From a checkpoint of a small transformer trained on Wikipedia: 64.7M parameters.
Each number is 200 + 40 x the weight over the matrix's rms, rounded and kept within 0 to 999. Layers, rows and columns count from 0.

# down: layer 3 MLP down (transposed), 1344x512, rms 0.0913, rows 331-348, columns 256-383
# gate: layer 3 MLP gate, 1344x512, rms 0.144, rows 332-349, columns 256-383
# up: layer 3 MLP up, 1344x512, rms 0.15, rows 332-349, columns 256-383
down331,184,201,243,164,223,193,223,233,194,166,239,136,205,241,230,165,183,186,135,150,183,202,175,107,167,225,204,219,262,180,239,176,268,130,156,210,224,154,219,253,242,287,226,158,229,252,199,231,181,211,274,185,156,197,265,280,204,244,189,243,207,190,275,236,173,188,243,188,208,185,230,220,204,214,163,210,158,244,191,193,237,125,208,234,219,162,150,245,181,193,240,284,221,239,176,202,164,204,138,217,245,145,140,198,213,197,192,254,251,207,124,154,155,187,140,173,210,219,240,217,244,246,178,225,157,157,208,192
gate332,187,167,227,168,151,260,283,202,168,208,149,215,186,138,253,292,162,225,251,277,226,225,136,189,276,114,258,212,209,207,183,187,195,177,232,166,199,223,226,278,149,194,216,200,255,156,189,223,197,204,202,70,158,228,185,235,256,100,207,264,225,232,223,245,161,180,155,175,237,224,233,127,173,235,124,212,229,255,157,104,89,232,173,211,221,167,224,170,186,164,140,215,144,288,216,223,207,148,208,261,186,238,161,234,178,198,202,104,191,256,181,229,204,334,259,236,200,228,190,166,251,178,120,174,200,166,187,186
up332,138,154,71,189,239,270,221,229,222,192,263,190,209,204,226,202,294,249,183,269,272,213,197,203,252,101,198,157,174,242,213,197,206,196,165,227,202,137,230,230,221,337,287,140,189,238,131,197,255,139,198,270,130,239,161,191,136,268,178,132,169,142,227,185,128,211,187,273,215,230,195,175,249,201,295,195,226,114,275,242,232,177,208,140,168,181,250,205,220,190,159,246,218,258,227,213,122,270,225,200,182,171,214,243,127,248,181,288,211,202,208,198,126,166,122,161,217,194,191,166,172,243,172,230,269,150,175,206
down332,239,185,185,232,262,203,204,291,180,286,250,204,167,193,263,145,222,216,185,177,115,229,242,223,196,203,193,243,276,146,257,201,214,171,194,261,246,241,187,173,240,134,179,206,187,301,223,181,257,234,147,254,236,207,190,159,138,176,168,206,195,105,261,203,240,234,169,128,161,115,210,251,281,192,147,262,210,241,211,246,318,225,140,260,166,260,209,159,153,138,223,199,244,98,236,198,278,171,172,238,199,225,144,201,271,215,168,250,143,159,218,253,82,172,230,209,219,202,193,186,113,233,217,207,242,249,128,210
gate333,156,123,185,161,220,213,208,232,246,263,238,228,210,225,175,190,186,165,227,239,230,130,203,185,249,210,181,197,187,163,205,209,183,214,132,175,156,134,183,206,238,197,243,185,214,254,173,220,168,188,232,192,234,199,209,241,173,193,236,174,195,186,187,193,195,173,220,220,243,183,173,228,168,209,232,231,237,221,233,232,241,196,199,203,215,230,227,182,203,186,267,161,198,185,245,235,184,254,158,189,185,168,216,196,180,192,191,216,231,250,212,182,154,221,193,228,254,221,228,133,219,278,271,203,251,183,149,177
up333,198,129,240,183,215,232,205,172,173,131,209,221,176,221,162,185,166,232,224,239,194,186,137,185,242,239,232,164,259,214,157,234,181,193,96,224,203,148,204,187,172,225,248,215,206,227,221,251,191,217,191,223,164,198,209,207,208,199,253,199,216,216,214,135,210,166,239,159,162,192,168,193,157,195,204,209,193,194,268,245,208,201,166,160,163,219,198,211,217,233,188,160,216,216,229,191,176,204,154,228,203,185,263,254,181,188,165,195,180,234,165,202,188,276,203,153,249,205,218,200,184,199,208,211,214,154,216,153
down333,202,169,185,252,273,136,186,168,223,107,212,201,200,198,182,192,140,170,191,245,166,237,148,230,241,199,241,162,234,221,164,199,167,185,130,237,226,154,223,211,132,223,249,180,139,192,244,199,165,227,241,247,159,202,187,191,232,204,171,186,168,193,223,109,198,181,231,219,154,187,144,184,189,164,190,218,147,210,264,211,199,224,177,177,162,164,139,220,195,183,165,170,197,200,263,158,199,232,230,216,103,216,261,198,155,178,218,163,194,236,205,196,215,170,215,136,221,154,215,238,187,152,212,177,210,245,211,234
gate334,228,231,174,199,122,192,134,168,170,173,222,160,212,160,151,220,274,176,224,258,205,270,206,217,220,271,181,190,224,157,259,205,223,176,171,164,192,230,206,173,256,209,160,242,202,197,234,209,253,186,84,186,284,211,178,254,142,146,282,215,198,148,143,171,208,197,205,259,122,155,238,169,152,261,198,249,185,155,241,219,172,212,152,262,156,198,279,172,167,208,145,101,218,151,187,213,207,227,158,235,193,182,165,204,166,255,160,220,182,360,149,184,192,170,193,273,187,172,208,176,146,148,254,210,187,146,171,191
up334,216,218,217,104,211,247,239,244,215,160,175,212,227,184,181,201,241,224,226,171,217,186,212,201,180,207,174,184,171,223,210,225,211,193,144,192,215,224,221,154,270,166,219,229,218,242,202,157,109,262,185,271,218,230,218,238,188,193,189,234,185,241,145,192,181,205,158,86,226,239,206,240,218,166,243,188,217,219,193,228,227,230,254,220,171,198,209,88,262,192,174,171,218,199,182,166,161,261,169,185,188,259,250,231,247,193,206,234,214,164,254,199,192,233,148,191,127,221,165,219,225,242,197,207,167,229,229,227
down334,209,220,233,153,127,192,174,217,270,163,186,169,243,146,218,261,225,164,239,233,118,288,159,269,176,227,180,222,186,214,216,268,293,219,123,212,235,199,227,181,221,216,165,223,180,253,239,181,219,179,177,190,259,273,281,180,162,183,240,211,165,207,111,187,233,143,224,267,139,230,237,236,170,231,195,212,248,202,220,225,155,243,223,225,168,171,261,149,150,152,136,121,197,173,139,209,227,234,165,227,149,198,118,166,142,226,223,198,230,285,170,230,174,259,198,214,228,172,212,191,238,227,170,232,189,169,171,224
gate335,251,217,191,234,216,225,138,280,138,225,167,223,250,260,175,209,192,160,202,195,221,198,200,166,198,188,220,150,215,192,162,227,227,219,164,211,197,272,205,146,211,137,178,238,206,228,268,187,181,249,211,121,220,140,158,175,213,143,184,283,149,219,212,158,270,215,263,124,308,182,198,170,152,170,228,230,236,281,239,142,236,256,203,187,165,238,244,162,177,249,265,115,162,243,170,202,232,181,224,133,171,182,194,218,272,197,164,278,193,219,196,235,201,176,218,248,172,219,151,210,257,157,169,124,173,203,243,236
up335,265,241,242,246,136,212,138,141,171,233,170,180,208,277,233,155,165,191,186,132,171,223,180,136,263,215,204,323,146,176,165,202,203,168,240,270,222,158,144,264,217,204,186,152,143,297,206,195,237,224,282,287,187,314,241,244,219,262,260,184,168,173,172,218,246,251,193,211,167,180,193,302,109,231,203,191,214,168,162,202,169,170,171,133,219,183,130,155,161,166,157,177,136,229,253,216,162,229,200,151,227,121,138,198,215,238,233,100,180,222,202,220,238,160,91,147,262,161,162,139,175,227,191,215,170,150,218,177
down335,211,257,238,198,180,142,274,223,197,233,248,203,108,207,184,158,242,165,181,235,130,257,232,173,220,213,154,166,129,185,137,251,189,171,171,195,182,177,206,172,142,219,215,160,239,325,204,212,234,245,194,233,156,269,194,206,245,225,254,239,273,175,238,117,269,192,190,209,217,192,276,256,191,184,186,185,242,203,247,272,228,235,176,231,176,192,202,221,248,169,168,110,150,201,259,236,250,227,235,115,170,211,159,244,194,254,265,204,232,175,120,243,154,243,155,217,238,262,164,176,113,202,275,177,226,182,171,154
gate336,221,248,275,193,261,134,203,207,206,234,210,147,164,165,193,151,156,251,157,194,124,280,241,119,214,207,195,229,209,178,142,195,259,253,240,140,206,164,228,245,273,219,145,202,192,249,279,137,227,272,171,196,242,206,214,242,213,177,226,199,187,249,287,232,107,135,161,188,218,204,178,178,222,201,172,79,224,215,199,181,125,206,194,241,160,245,225,270,254,125,193,269,226,206,179,219,156,180,194,318,216,218,173,165,145,228,183,240,196,294,202,238,223,164,188,139,272,196,249,125,215,212,154,271,256,174,140,159
up336,193,236,143,228,181,171,187,233,173,189,216,208,186,225,157,188,206,149,176,217,177,144,157,254,318,297,211,147,263,157,211,148,221,189,207,68,264,216,213,173,233,257,185,151,168,217,189,236,210,131,168,165,90,73,297,173,179,157,186,220,94,244,181,222,230,180,230,222,222,250,185,265,208,297,272,259,198,176,175,289,205,222,238,206,205,269,212,118,285,208,182,190,178,309,267,161,251,197,173,184,172,209,140,265,206,165,201,160,205,214,202,200,159,198,235,354,232,225,205,274,249,128,233,263,104,203,191,174
down336,189,275,198,210,204,224,178,162,199,223,218,167,174,223,222,192,145,162,226,235,233,192,130,217,276,114,142,153,255,170,175,288,200,216,214,225,164,215,184,112,148,195,258,276,180,200,164,249,188,265,238,199,221,230,143,267,287,139,119,194,175,128,124,244,250,181,326,177,230,162,190,246,199,205,272,242,222,204,108,297,174,130,173,240,246,185,150,192,223,205,247,150,180,200,263,211,164,216,262,195,179,140,137,252,249,252,152,239,186,115,253,218,154,186,226,221,95,165,117,240,212,164,183,227,225,179,246,252
gate337,200,205,236,231,172,235,185,199,218,139,224,195,193,221,217,256,152,226,198,156,209,231,243,240,219,239,131,186,243,268,197,232,157,261,247,150,151,218,224,193,243,159,214,181,213,217,119,179,192,193,204,238,279,150,130,184,216,228,171,195,123,166,242,200,220,198,214,202,212,174,185,140,161,192,182,254,201,215,217,222,163,168,146,196,277,235,244,202,190,216,181,234,170,255,139,92,174,164,185,181,216,196,175,250,168,181,189,173,180,174,261,221,162,222,257,197,218,283,200,163,182,176,202,162,242,213,98,177
up337,136,146,108,240,211,155,201,213,190,200,168,283,239,219,227,187,145,159,236,231,191,208,240,115,265,205,251,167,186,185,194,137,190,158,135,282,214,187,180,236,229,232,201,169,193,242,266,234,221,186,169,255,190,213,179,175,206,186,152,124,245,202,121,159,221,186,149,175,208,202,202,175,208,179,170,193,203,221,209,235,176,263,225,236,137,211,169,243,144,202,237,175,252,172,258,227,164,221,152,218,207,218,333,167,189,167,241,163,180,240,156,254,227,157,152,185,260,168,227,191,163,189,161,139,195,175,215,252
down337,205,197,226,170,178,172,216,163,88,185,122,177,130,185,196,211,168,211,188,204,228,193,154,250,222,193,213,194,211,186,228,145,149,281,251,181,148,248,189,117,206,194,217,144,198,216,193,239,210,182,227,267,253,199,206,197,142,238,235,188,214,190,220,219,198,261,258,152,234,199,243,170,139,219,242,242,110,178,242,207,217,185,286,226,199,271,253,215,220,234,225,207,94,191,169,183,200,174,197,171,240,143,191,223,185,165,168,177,259,103,240,199,142,196,212,204,257,213,173,149,206,182,204,103,194,246,199,155
gate338,224,168,159,220,200,236,175,237,227,160,190,297,200,248,236,193,222,202,266,191,230,226,177,234,216,136,218,205,248,174,247,175,231,215,161,228,207,157,192,227,273,201,126,192,164,207,252,269,158,169,182,223,195,185,175,190,251,296,113,248,125,133,162,275,215,212,186,292,198,182,215,176,247,191,179,113,150,173,191,152,215,249,213,182,205,268,212,256,268,203,181,168,226,266,169,217,211,204,245,197,145,177,211,161,164,272,228,155,244,224,182,194,230,228,193,248,171,258,156,127,199,168,189,160,158,149,252,220
up338,145,190,195,162,148,281,153,200,149,168,193,285,230,167,190,234,191,216,221,141,190,146,195,263,186,252,249,208,245,231,222,208,196,179,172,204,231,202,188,225,264,235,223,143,183,226,128,193,196,168,150,153,184,225,152,270,186,153,189,135,238,149,233,120,205,218,160,231,201,174,240,199,214,155,100,209,185,158,255,328,192,145,312,237,204,259,234,154,145,205,171,146,232,198,203,258,195,200,169,208,171,273,223,216,224,126,222,279,223,287,194,96,293,191,95,265,205,234,120,183,137,222,162,222,131,223,151,207
down338,237,185,179,190,257,208,210,128,292,216,209,203,254,197,146,203,218,246,173,238,124,263,212,164,190,141,176,157,195,178,209,232,150,160,170,163,244,182,182,191,220,188,245,149,212,228,271,203,232,214,185,143,227,184,230,244,203,247,169,210,195,198,252,251,195,157,208,179,211,169,226,219,177,265,180,245,194,253,150,159,140,219,164,178,243,181,252,167,230,190,186,199,192,164,184,190,161,176,224,193,159,173,189,156,184,272,199,181,208,157,147,188,165,254,212,180,254,271,197,165,244,222,119,234,236,224,234,246
gate339,220,158,209,175,184,144,164,191,251,235,181,174,274,213,108,186,232,297,180,202,186,248,250,255,187,254,218,267,221,289,128,188,124,239,223,217,194,117,188,226,186,169,269,260,185,236,224,238,307,234,186,170,192,203,220,236,168,187,214,204,260,141,168,236,206,250,215,190,180,163,124,230,197,152,182,190,220,335,172,200,179,238,192,197,212,246,163,189,208,188,215,168,253,244,156,230,172,199,194,186,180,168,234,157,218,208,255,247,222,200,227,198,218,197,159,138,233,160,260,120,253,197,295,211,240,194,186,244
up339,188,250,229,140,198,163,234,176,230,250,180,216,205,238,229,183,196,219,192,175,207,171,164,174,185,183,176,157,249,158,214,145,160,141,188,187,199,255,161,197,184,249,181,184,221,235,166,196,198,203,255,206,206,211,219,215,213,194,192,206,234,136,201,164,195,120,225,154,201,171,219,188,174,160,232,249,187,126,184,155,258,180,180,211,183,260,231,147,225,140,183,189,223,234,220,239,181,206,201,206,162,189,150,220,193,200,177,176,232,124,173,209,227,171,175,181,183,220,229,206,180,229,246,186,179,187,171,196
down339,209,287,169,134,220,197,229,169,191,222,197,182,250,195,175,150,228,239,232,214,213,242,241,228,214,229,206,229,253,274,134,198,90,156,222,216,192,148,154,227,179,237,151,256,221,269,232,247,227,258,180,185,174,183,160,235,179,234,185,225,213,78,163,199,201,224,210,162,183,135,156,179,188,117,118,197,236,251,205,208,180,238,205,208,211,297,208,182,272,157,191,172,208,269,199,242,183,214,174,235,143,151,177,177,223,238,249,182,238,189,227,246,205,221,130,204,245,252,248,164,200,226,290,177,169,209,138,212
gate340,145,247,190,201,128,178,158,270,194,225,128,279,232,187,219,209,146,114,227,226,142,200,246,149,180,247,234,178,97,262,187,254,133,196,191,262,194,192,225,217,182,119,171,241,232,125,254,217,173,172,199,139,205,107,238,273,174,217,238,177,199,234,284,165,227,196,210,225,98,201,230,175,254,232,187,226,166,188,223,216,200,227,198,217,136,191,195,150,178,175,224,207,208,290,130,203,188,174,299,213,276,208,187,183,187,176,227,223,236,186,233,175,139,187,125,274,230,174,300,205,151,200,236,179,223,166,216,161
up340,83,290,177,140,167,174,204,218,200,180,182,153,154,264,182,183,91,141,236,170,211,203,302,58,219,172,183,147,254,224,149,227,260,233,231,274,333,184,163,165,191,132,262,192,245,77,164,167,179,154,163,46,154,201,277,225,158,235,169,105,157,201,213,159,184,302,177,308,121,171,212,213,123,281,185,188,197,252,181,118,262,249,196,141,254,154,170,154,235,223,204,131,244,216,202,150,249,207,180,239,145,173,190,210,194,200,198,223,273,211,198,168,152,147,145,272,249,194,227,209,225,222,213,202,177,215,218,137
down340,191,236,227,169,185,150,203,231,176,233,166,174,236,175,228,217,193,229,274,194,238,207,170,215,223,217,228,144,228,137,246,194,186,185,197,120,181,169,127,200,257,237,232,237,138,153,197,188,229,163,253,269,195,193,196,219,179,173,223,110,237,158,208,292,182,196,196,177,249,183,207,185,292,287,205,206,142,161,237,209,198,79,207,288,213,170,175,236,140,183,215,159,215,175,233,212,158,160,120,186,198,147,221,197,144,158,189,231,156,242,194,186,212,202,225,161,180,229,222,241,217,224,269,184,139,224,184,269
gate341,170,195,173,189,167,299,209,188,192,186,243,223,168,272,167,151,198,184,172,180,228,130,234,180,160,278,257,187,177,219,220,298,230,179,167,241,218,160,217,212,195,214,230,177,222,216,247,295,203,244,207,153,177,230,112,159,234,219,240,241,294,200,227,186,230,266,148,161,223,236,191,240,139,216,188,238,260,178,190,266,171,203,146,262,153,205,167,168,123,268,260,131,219,256,223,234,207,203,231,226,165,234,154,231,249,185,209,144,224,198,241,230,173,244,130,228,208,166,173,229,208,158,227,170,226,219,174,85
up341,198,230,181,198,195,185,132,149,196,199,193,191,135,254,246,201,178,91,169,177,282,155,153,205,201,208,243,259,156,203,215,260,168,170,219,144,181,177,172,182,210,141,196,209,205,96,178,235,142,213,214,166,183,231,264,212,150,231,245,274,188,165,225,174,252,123,216,167,238,194,231,175,198,249,179,199,193,187,178,224,172,254,248,214,127,117,193,173,230,208,188,179,198,255,265,215,167,142,149,137,232,196,155,271,174,219,183,238,178,165,227,191,178,279,183,228,165,189,212,186,163,196,240,179,153,185,180,123
down341,133,180,152,184,205,245,239,213,211,174,259,162,209,219,196,194,177,265,215,158,225,143,208,234,203,302,188,177,147,226,230,215,187,145,166,200,248,311,210,214,213,158,235,154,194,241,205,197,249,210,230,186,165,176,171,153,235,159,192,170,220,146,190,95,151,185,181,297,257,251,210,213,207,167,172,211,220,243,243,182,177,220,156,248,235,155,171,187,169,152,192,188,201,181,213,249,218,228,177,186,148,231,223,270,167,200,178,215,234,264,250,179,207,181,121,210,201,132,262,256,241,122,287,209,220,123,145,126
gate342,146,290,174,196,274,113,173,228,180,195,175,148,245,132,164,189,232,197,225,149,160,199,211,215,185,263,141,184,211,263,242,282,224,265,257,148,236,165,95,193,252,89,286,158,285,212,213,190,200,219,113,186,191,161,252,188,253,227,297,237,235,224,198,205,271,191,237,183,255,233,167,186,155,137,164,173,218,211,161,168,183,199,256,173,226,262,244,155,166,132,273,239,167,129,191,215,263,193,213,256,224,206,156,228,180,147,184,179,229,240,212,241,198,181,215,192,244,228,122,186,200,174,237,279,143,173,213,194
up342,170,244,206,185,203,205,205,163,203,211,179,182,216,141,218,194,170,258,149,190,213,264,112,279,185,185,188,237,189,253,107,214,128,233,245,230,197,171,217,202,229,213,180,163,175,210,206,208,108,81,195,270,152,207,201,173,175,224,211,255,170,235,130,192,178,214,175,241,180,216,233,204,251,241,213,204,220,213,230,182,180,163,206,227,161,173,230,140,228,184,174,235,199,198,256,230,250,181,181,224,194,229,125,157,134,210,132,167,215,190,207,266,256,145,232,199,206,218,177,220,150,150,161,163,256,205,195,202
down342,258,226,237,148,202,270,153,195,183,170,236,216,123,266,172,156,185,232,265,173,193,252,159,141,224,187,246,204,171,182,169,186,201,146,184,205,175,236,227,234,156,241,178,212,183,218,182,172,250,182,313,228,255,195,213,228,112,168,209,181,138,191,213,295,138,202,252,185,143,133,248,138,154,279,200,210,245,198,202,185,225,188,214,191,153,176,172,223,222,208,175,155,234,281,212,208,175,255,189,258,180,214,165,180,130,194,216,299,181,141,230,187,196,195,183,184,155,183,279,171,166,229,187,204,214,166,239,218
gate343,174,220,182,182,233,227,161,187,217,245,221,151,201,227,122,253,262,181,224,177,222,227,271,188,204,222,166,177,216,233,148,194,244,146,180,229,195,193,208,119,215,227,145,178,242,185,202,281,212,250,205,217,214,205,237,253,193,231,202,171,145,115,216,207,239,180,212,238,255,169,195,188,236,200,183,289,249,155,208,182,219,195,120,150,105,222,267,243,176,213,271,223,169,167,190,206,220,167,203,213,185,233,203,217,197,272,175,277,254,237,266,188,164,227,131,235,141,234,179,161,170,207,196,191,203,159,141,197
up343,200,227,268,187,212,248,195,217,225,160,226,205,267,214,274,207,161,303,226,230,278,178,158,220,210,244,221,190,279,175,198,172,209,214,207,157,201,203,179,279,238,178,264,162,189,252,205,169,281,130,166,171,183,194,249,203,232,220,234,178,272,211,293,219,138,239,128,182,165,175,288,258,117,169,211,206,176,190,191,248,172,213,267,249,202,206,196,178,258,151,178,233,176,226,229,258,140,217,177,252,214,120,225,110,223,212,192,227,222,147,222,178,176,125,239,199,198,214,194,171,162,195,236,209,189,267,166,228
down343,198,226,212,208,207,212,225,227,149,209,208,224,268,196,295,207,148,175,139,236,238,230,163,233,198,190,124,207,295,179,171,243,223,200,168,176,159,240,95,268,273,205,236,170,180,146,209,152,198,161,173,229,144,196,140,275,258,184,150,226,245,164,204,203,201,299,109,163,229,134,287,253,168,178,166,162,222,230,153,253,193,214,230,191,164,186,259,211,237,127,258,193,155,136,209,273,212,153,208,214,164,206,238,125,245,137,185,250,184,216,153,168,153,160,134,268,170,156,201,176,203,245,232,182,134,217,165,191
gate344,237,185,186,160,276,218,269,176,180,217,191,200,110,219,187,143,152,180,185,185,184,208,228,191,148,193,188,99,217,238,285,181,150,237,278,215,218,152,185,299,203,257,149,152,131,201,192,195,200,191,149,157,197,211,138,164,188,204,201,246,258,190,143,197,246,155,274,163,170,249,216,221,164,162,205,168,219,162,234,261,158,175,229,176,232,257,194,196,165,163,163,185,222,192,238,107,195,223,182,240,217,221,164,210,219,167,198,162,153,159,182,253,216,243,184,191,194,295,144,243,244,219,154,183,173,204,196,192
up344,208,172,228,203,251,168,177,175,181,87,164,223,177,203,248,166,207,172,181,183,185,168,285,132,121,246,244,173,160,180,172,164,185,206,157,106,75,194,178,189,195,258,159,257,203,230,178,191,150,208,159,183,209,176,138,214,206,209,241,275,127,201,203,352,270,161,151,218,237,265,240,204,184,198,204,206,171,213,244,193,189,153,219,207,204,212,160,245,220,201,231,239,193,221,217,132,203,238,206,249,112,157,259,148,103,228,202,183,228,123,154,184,162,164,260,158,87,225,146,221,206,228,172,165,198,196,199,249
down344,180,200,171,200,216,260,212,150,247,183,196,226,179,200,221,201,164,221,233,275,224,162,180,183,218,166,175,231,193,253,234,144,236,207,256,194,275,171,277,220,170,270,176,223,190,169,203,199,164,212,220,179,205,281,247,187,109,199,185,171,239,196,152,225,149,163,247,138,190,214,211,238,218,171,190,208,181,166,205,293,190,204,248,183,177,206,171,143,150,171,166,134,284,245,211,204,227,207,204,310,233,222,205,212,237,175,144,188,121,207,209,219,210,232,162,210,244,179,179,136,197,144,135,292,230,172,212,210
gate345,141,172,225,176,191,214,213,185,171,208,155,253,189,154,187,185,195,196,142,239,51,165,164,205,160,172,148,216,258,210,173,135,239,123,210,232,158,193,162,297,174,267,235,198,181,287,138,171,200,95,214,174,181,147,162,145,185,206,200,158,189,133,129,235,197,190,179,170,206,208,218,141,181,279,229,263,184,201,194,244,125,201,182,224,207,207,173,231,226,197,248,170,192,180,270,185,168,224,205,221,229,206,176,153,214,145,239,210,138,180,229,178,172,202,290,204,227,223,204,173,172,198,146,222,181,186,189,261
up345,159,243,264,274,205,186,176,222,200,222,242,121,260,204,208,125,158,270,216,147,254,167,206,197,215,213,294,149,224,134,161,175,222,219,185,204,192,183,293,196,254,184,196,239,167,186,287,212,287,270,226,117,292,226,180,211,160,164,207,204,202,236,230,153,207,240,237,169,243,221,192,198,187,137,216,189,224,250,199,170,195,194,187,207,291,207,225,195,213,225,156,279,140,331,180,140,151,206,199,152,85,251,277,136,218,219,210,221,201,227,204,148,227,172,179,209,177,154,162,208,238,168,154,146,244,133,224,130
down345,197,249,227,168,161,195,222,193,104,166,262,236,228,213,166,258,196,258,212,228,264,230,220,212,169,226,212,220,190,184,192,205,132,220,198,218,199,188,162,191,231,223,192,276,193,257,191,307,204,250,110,200,249,175,279,251,199,234,165,172,200,186,208,179,160,202,166,219,233,183,191,180,227,276,273,230,194,190,187,208,200,219,224,86,176,171,211,193,264,251,226,247,285,259,221,131,141,133,257,138,190,174,212,233,232,241,236,231,120,232,225,191,136,254,240,216,176,162,161,128,307,201,241,193,237,226,181,120
gate346,148,217,205,208,180,232,253,216,210,227,201,235,196,204,240,175,265,193,223,238,213,173,166,238,258,149,220,232,164,261,146,230,231,298,210,153,215,227,175,252,148,193,185,114,208,226,163,206,293,147,180,227,195,162,148,164,176,298,167,284,249,166,234,177,289,165,232,194,238,197,139,250,300,194,190,244,247,264,193,282,186,149,248,304,136,172,247,198,208,185,207,136,145,217,150,180,159,210,142,178,222,189,201,243,239,146,100,182,240,191,232,130,279,269,174,185,194,127,149,230,198,65,176,191,189,197,199,236
up346,180,231,158,175,200,195,163,159,156,275,219,245,211,231,200,234,193,206,241,178,228,152,263,216,196,151,207,154,172,216,175,210,215,180,137,163,290,191,180,170,164,204,238,173,203,207,258,206,115,227,220,105,232,175,210,194,185,269,172,181,222,175,105,292,213,205,208,178,207,236,214,208,203,212,220,229,137,184,160,193,188,236,196,240,215,158,243,211,225,140,166,192,214,219,160,218,220,222,188,237,166,310,195,210,180,291,201,184,221,198,218,197,139,260,147,198,251,209,241,251,168,204,104,212,120,257,181,273
down346,255,268,216,262,181,172,272,201,104,177,206,235,175,209,209,167,215,160,199,219,274,240,215,174,228,183,233,176,151,168,198,166,223,266,162,220,143,201,176,141,214,135,212,186,196,207,214,131,316,166,176,218,283,168,201,177,180,235,208,168,201,203,273,173,229,225,191,261,227,154,183,263,242,236,168,211,174,174,122,211,228,133,135,288,146,190,210,213,206,202,208,158,294,211,141,137,103,225,149,257,150,253,124,160,233,112,188,241,185,211,174,184,235,255,144,251,141,208,188,232,112,150,197,227,256,207,163,209
gate347,187,245,202,305,130,159,194,228,214,264,174,131,227,282,220,149,176,191,211,144,237,212,211,152,235,262,175,141,226,214,163,216,254,272,149,207,182,266,180,148,186,169,128,168,206,201,165,185,129,284,138,206,201,128,205,207,166,247,140,172,167,130,184,210,180,176,213,209,148,211,280,204,122,120,224,192,232,180,228,242,184,219,126,174,206,237,204,170,225,204,164,196,236,239,216,219,194,155,200,249,206,243,240,241,217,222,250,174,283,314,182,231,201,171,195,144,187,213,197,133,240,191,158,203,147,234,163,224
up347,291,183,154,206,199,213,189,231,212,255,217,204,215,202,221,224,229,171,195,247,252,221,283,195,175,167,169,176,186,192,230,188,264,215,207,218,205,175,185,136,141,223,212,214,162,214,209,173,208,177,235,189,202,167,156,259,238,136,138,155,254,234,240,242,237,180,187,190,212,280,173,225,196,223,279,174,251,217,172,245,229,270,199,195,178,248,190,175,214,206,207,169,239,205,167,235,247,215,222,166,220,209,251,178,232,192,213,262,225,203,253,228,280,187,184,214,185,174,247,225,202,243,186,214,194,201,104,205
down347,217,270,173,214,179,218,151,198,204,253,181,161,153,222,248,217,196,176,150,192,196,149,182,206,236,212,160,192,253,215,164,254,182,203,172,218,257,196,217,189,156,165,167,210,140,194,206,155,126,223,220,179,163,129,156,140,229,178,171,217,233,195,206,174,220,219,227,231,190,189,163,224,153,137,166,160,189,144,168,188,222,208,179,171,181,221,314,226,236,232,129,203,239,213,192,202,137,220,167,256,220,199,227,170,238,219,268,260,233,145,170,173,229,250,240,128,116,195,179,196,207,187,165,203,204,216,176,188
gate348,173,227,237,201,228,147,142,202,210,191,182,187,220,224,216,190,215,179,210,202,241,221,268,180,156,174,158,226,239,181,196,201,173,217,184,213,158,217,218,177,202,199,192,161,220,142,205,170,172,198,211,265,223,189,195,240,193,241,239,178,214,173,218,190,145,141,188,119,202,213,186,143,202,191,184,243,192,176,189,216,187,239,234,179,226,192,178,167,186,178,188,214,252,177,217,220,153,161,162,145,170,133,210,160,189,231,177,245,258,177,181,264,144,176,183,195,194,212,223,183,155,200,200,163,159,197,196,158
up348,185,216,161,196,220,221,210,139,206,169,170,240,153,312,240,266,243,211,149,224,213,242,202,252,226,141,161,176,209,233,239,195,234,177,253,197,195,225,215,155,187,224,174,196,187,229,239,223,214,218,191,252,233,186,184,164,176,168,204,220,238,190,223,223,228,189,176,201,167,167,234,213,184,148,249,231,214,188,182,213,243,144,182,156,218,179,181,182,222,189,186,155,115,201,237,209,237,200,180,234,115,191,215,190,217,177,121,226,211,154,272,127,194,166,187,221,129,194,140,227,257,184,168,200,206,204,208,208
down348,207,189,165,197,210,188,231,129,200,185,167,188,177,254,243,193,208,197,191,186,233,207,183,201,190,149,156,204,248,208,249,186,213,235,193,207,193,209,213,142,249,258,165,198,217,192,228,207,163,182,201,222,187,166,180,182,215,209,254,210,260,140,233,166,192,158,150,207,179,213,223,176,201,143,209,195,212,193,183,222,244,168,199,151,199,203,208,170,239,194,214,204,176,142,221,244,213,202,139,178,150,133,197,188,232,199,165,287,220,151,230,183,207,203,196,202,126,209,176,178,258,143,259,184,232,184,138,187
gate349,238,185,233,155,199,201,187,172,188,226,135,133,97,191,192,186,241,138,255,220,251,173,185,201,176,240,173,202,214,198,151,172,171,210,183,153,175,180,179,180,169,227,178,230,263,159,228,241,260,164,222,230,205,219,199,233,218,136,127,177,225,153,216,127,175,150,196,210,182,190,127,187,122,200,189,211,206,163,177,157,223,260,213,177,217,188,164,213,156,248,172,144,206,158,197,154,141,138,221,197,303,149,164,204,132,198,231,197,296,198,190,150,187,203,160,225,233,132,254,141,233,218,170,210,183,236,129,140
up349,110,182,257,256,262,214,138,193,221,119,274,233,293,198,198,250,229,217,256,225,189,177,116,223,138,178,225,183,275,232,216,194,191,167,240,168,205,180,292,309,202,195,165,153,181,228,256,244,199,124,199,220,200,142,207,221,210,275,277,242,157,283,265,256,214,266,193,190,254,161,222,259,177,296,216,254,246,226,199,276,224,195,163,173,222,212,239,177,200,226,217,149,198,197,255,227,208,220,155,172,145,206,209,211,204,228,178,191,209,131,306,125,214,174,201,168,250,187,244,288,245,167,221,235,260,172,254,251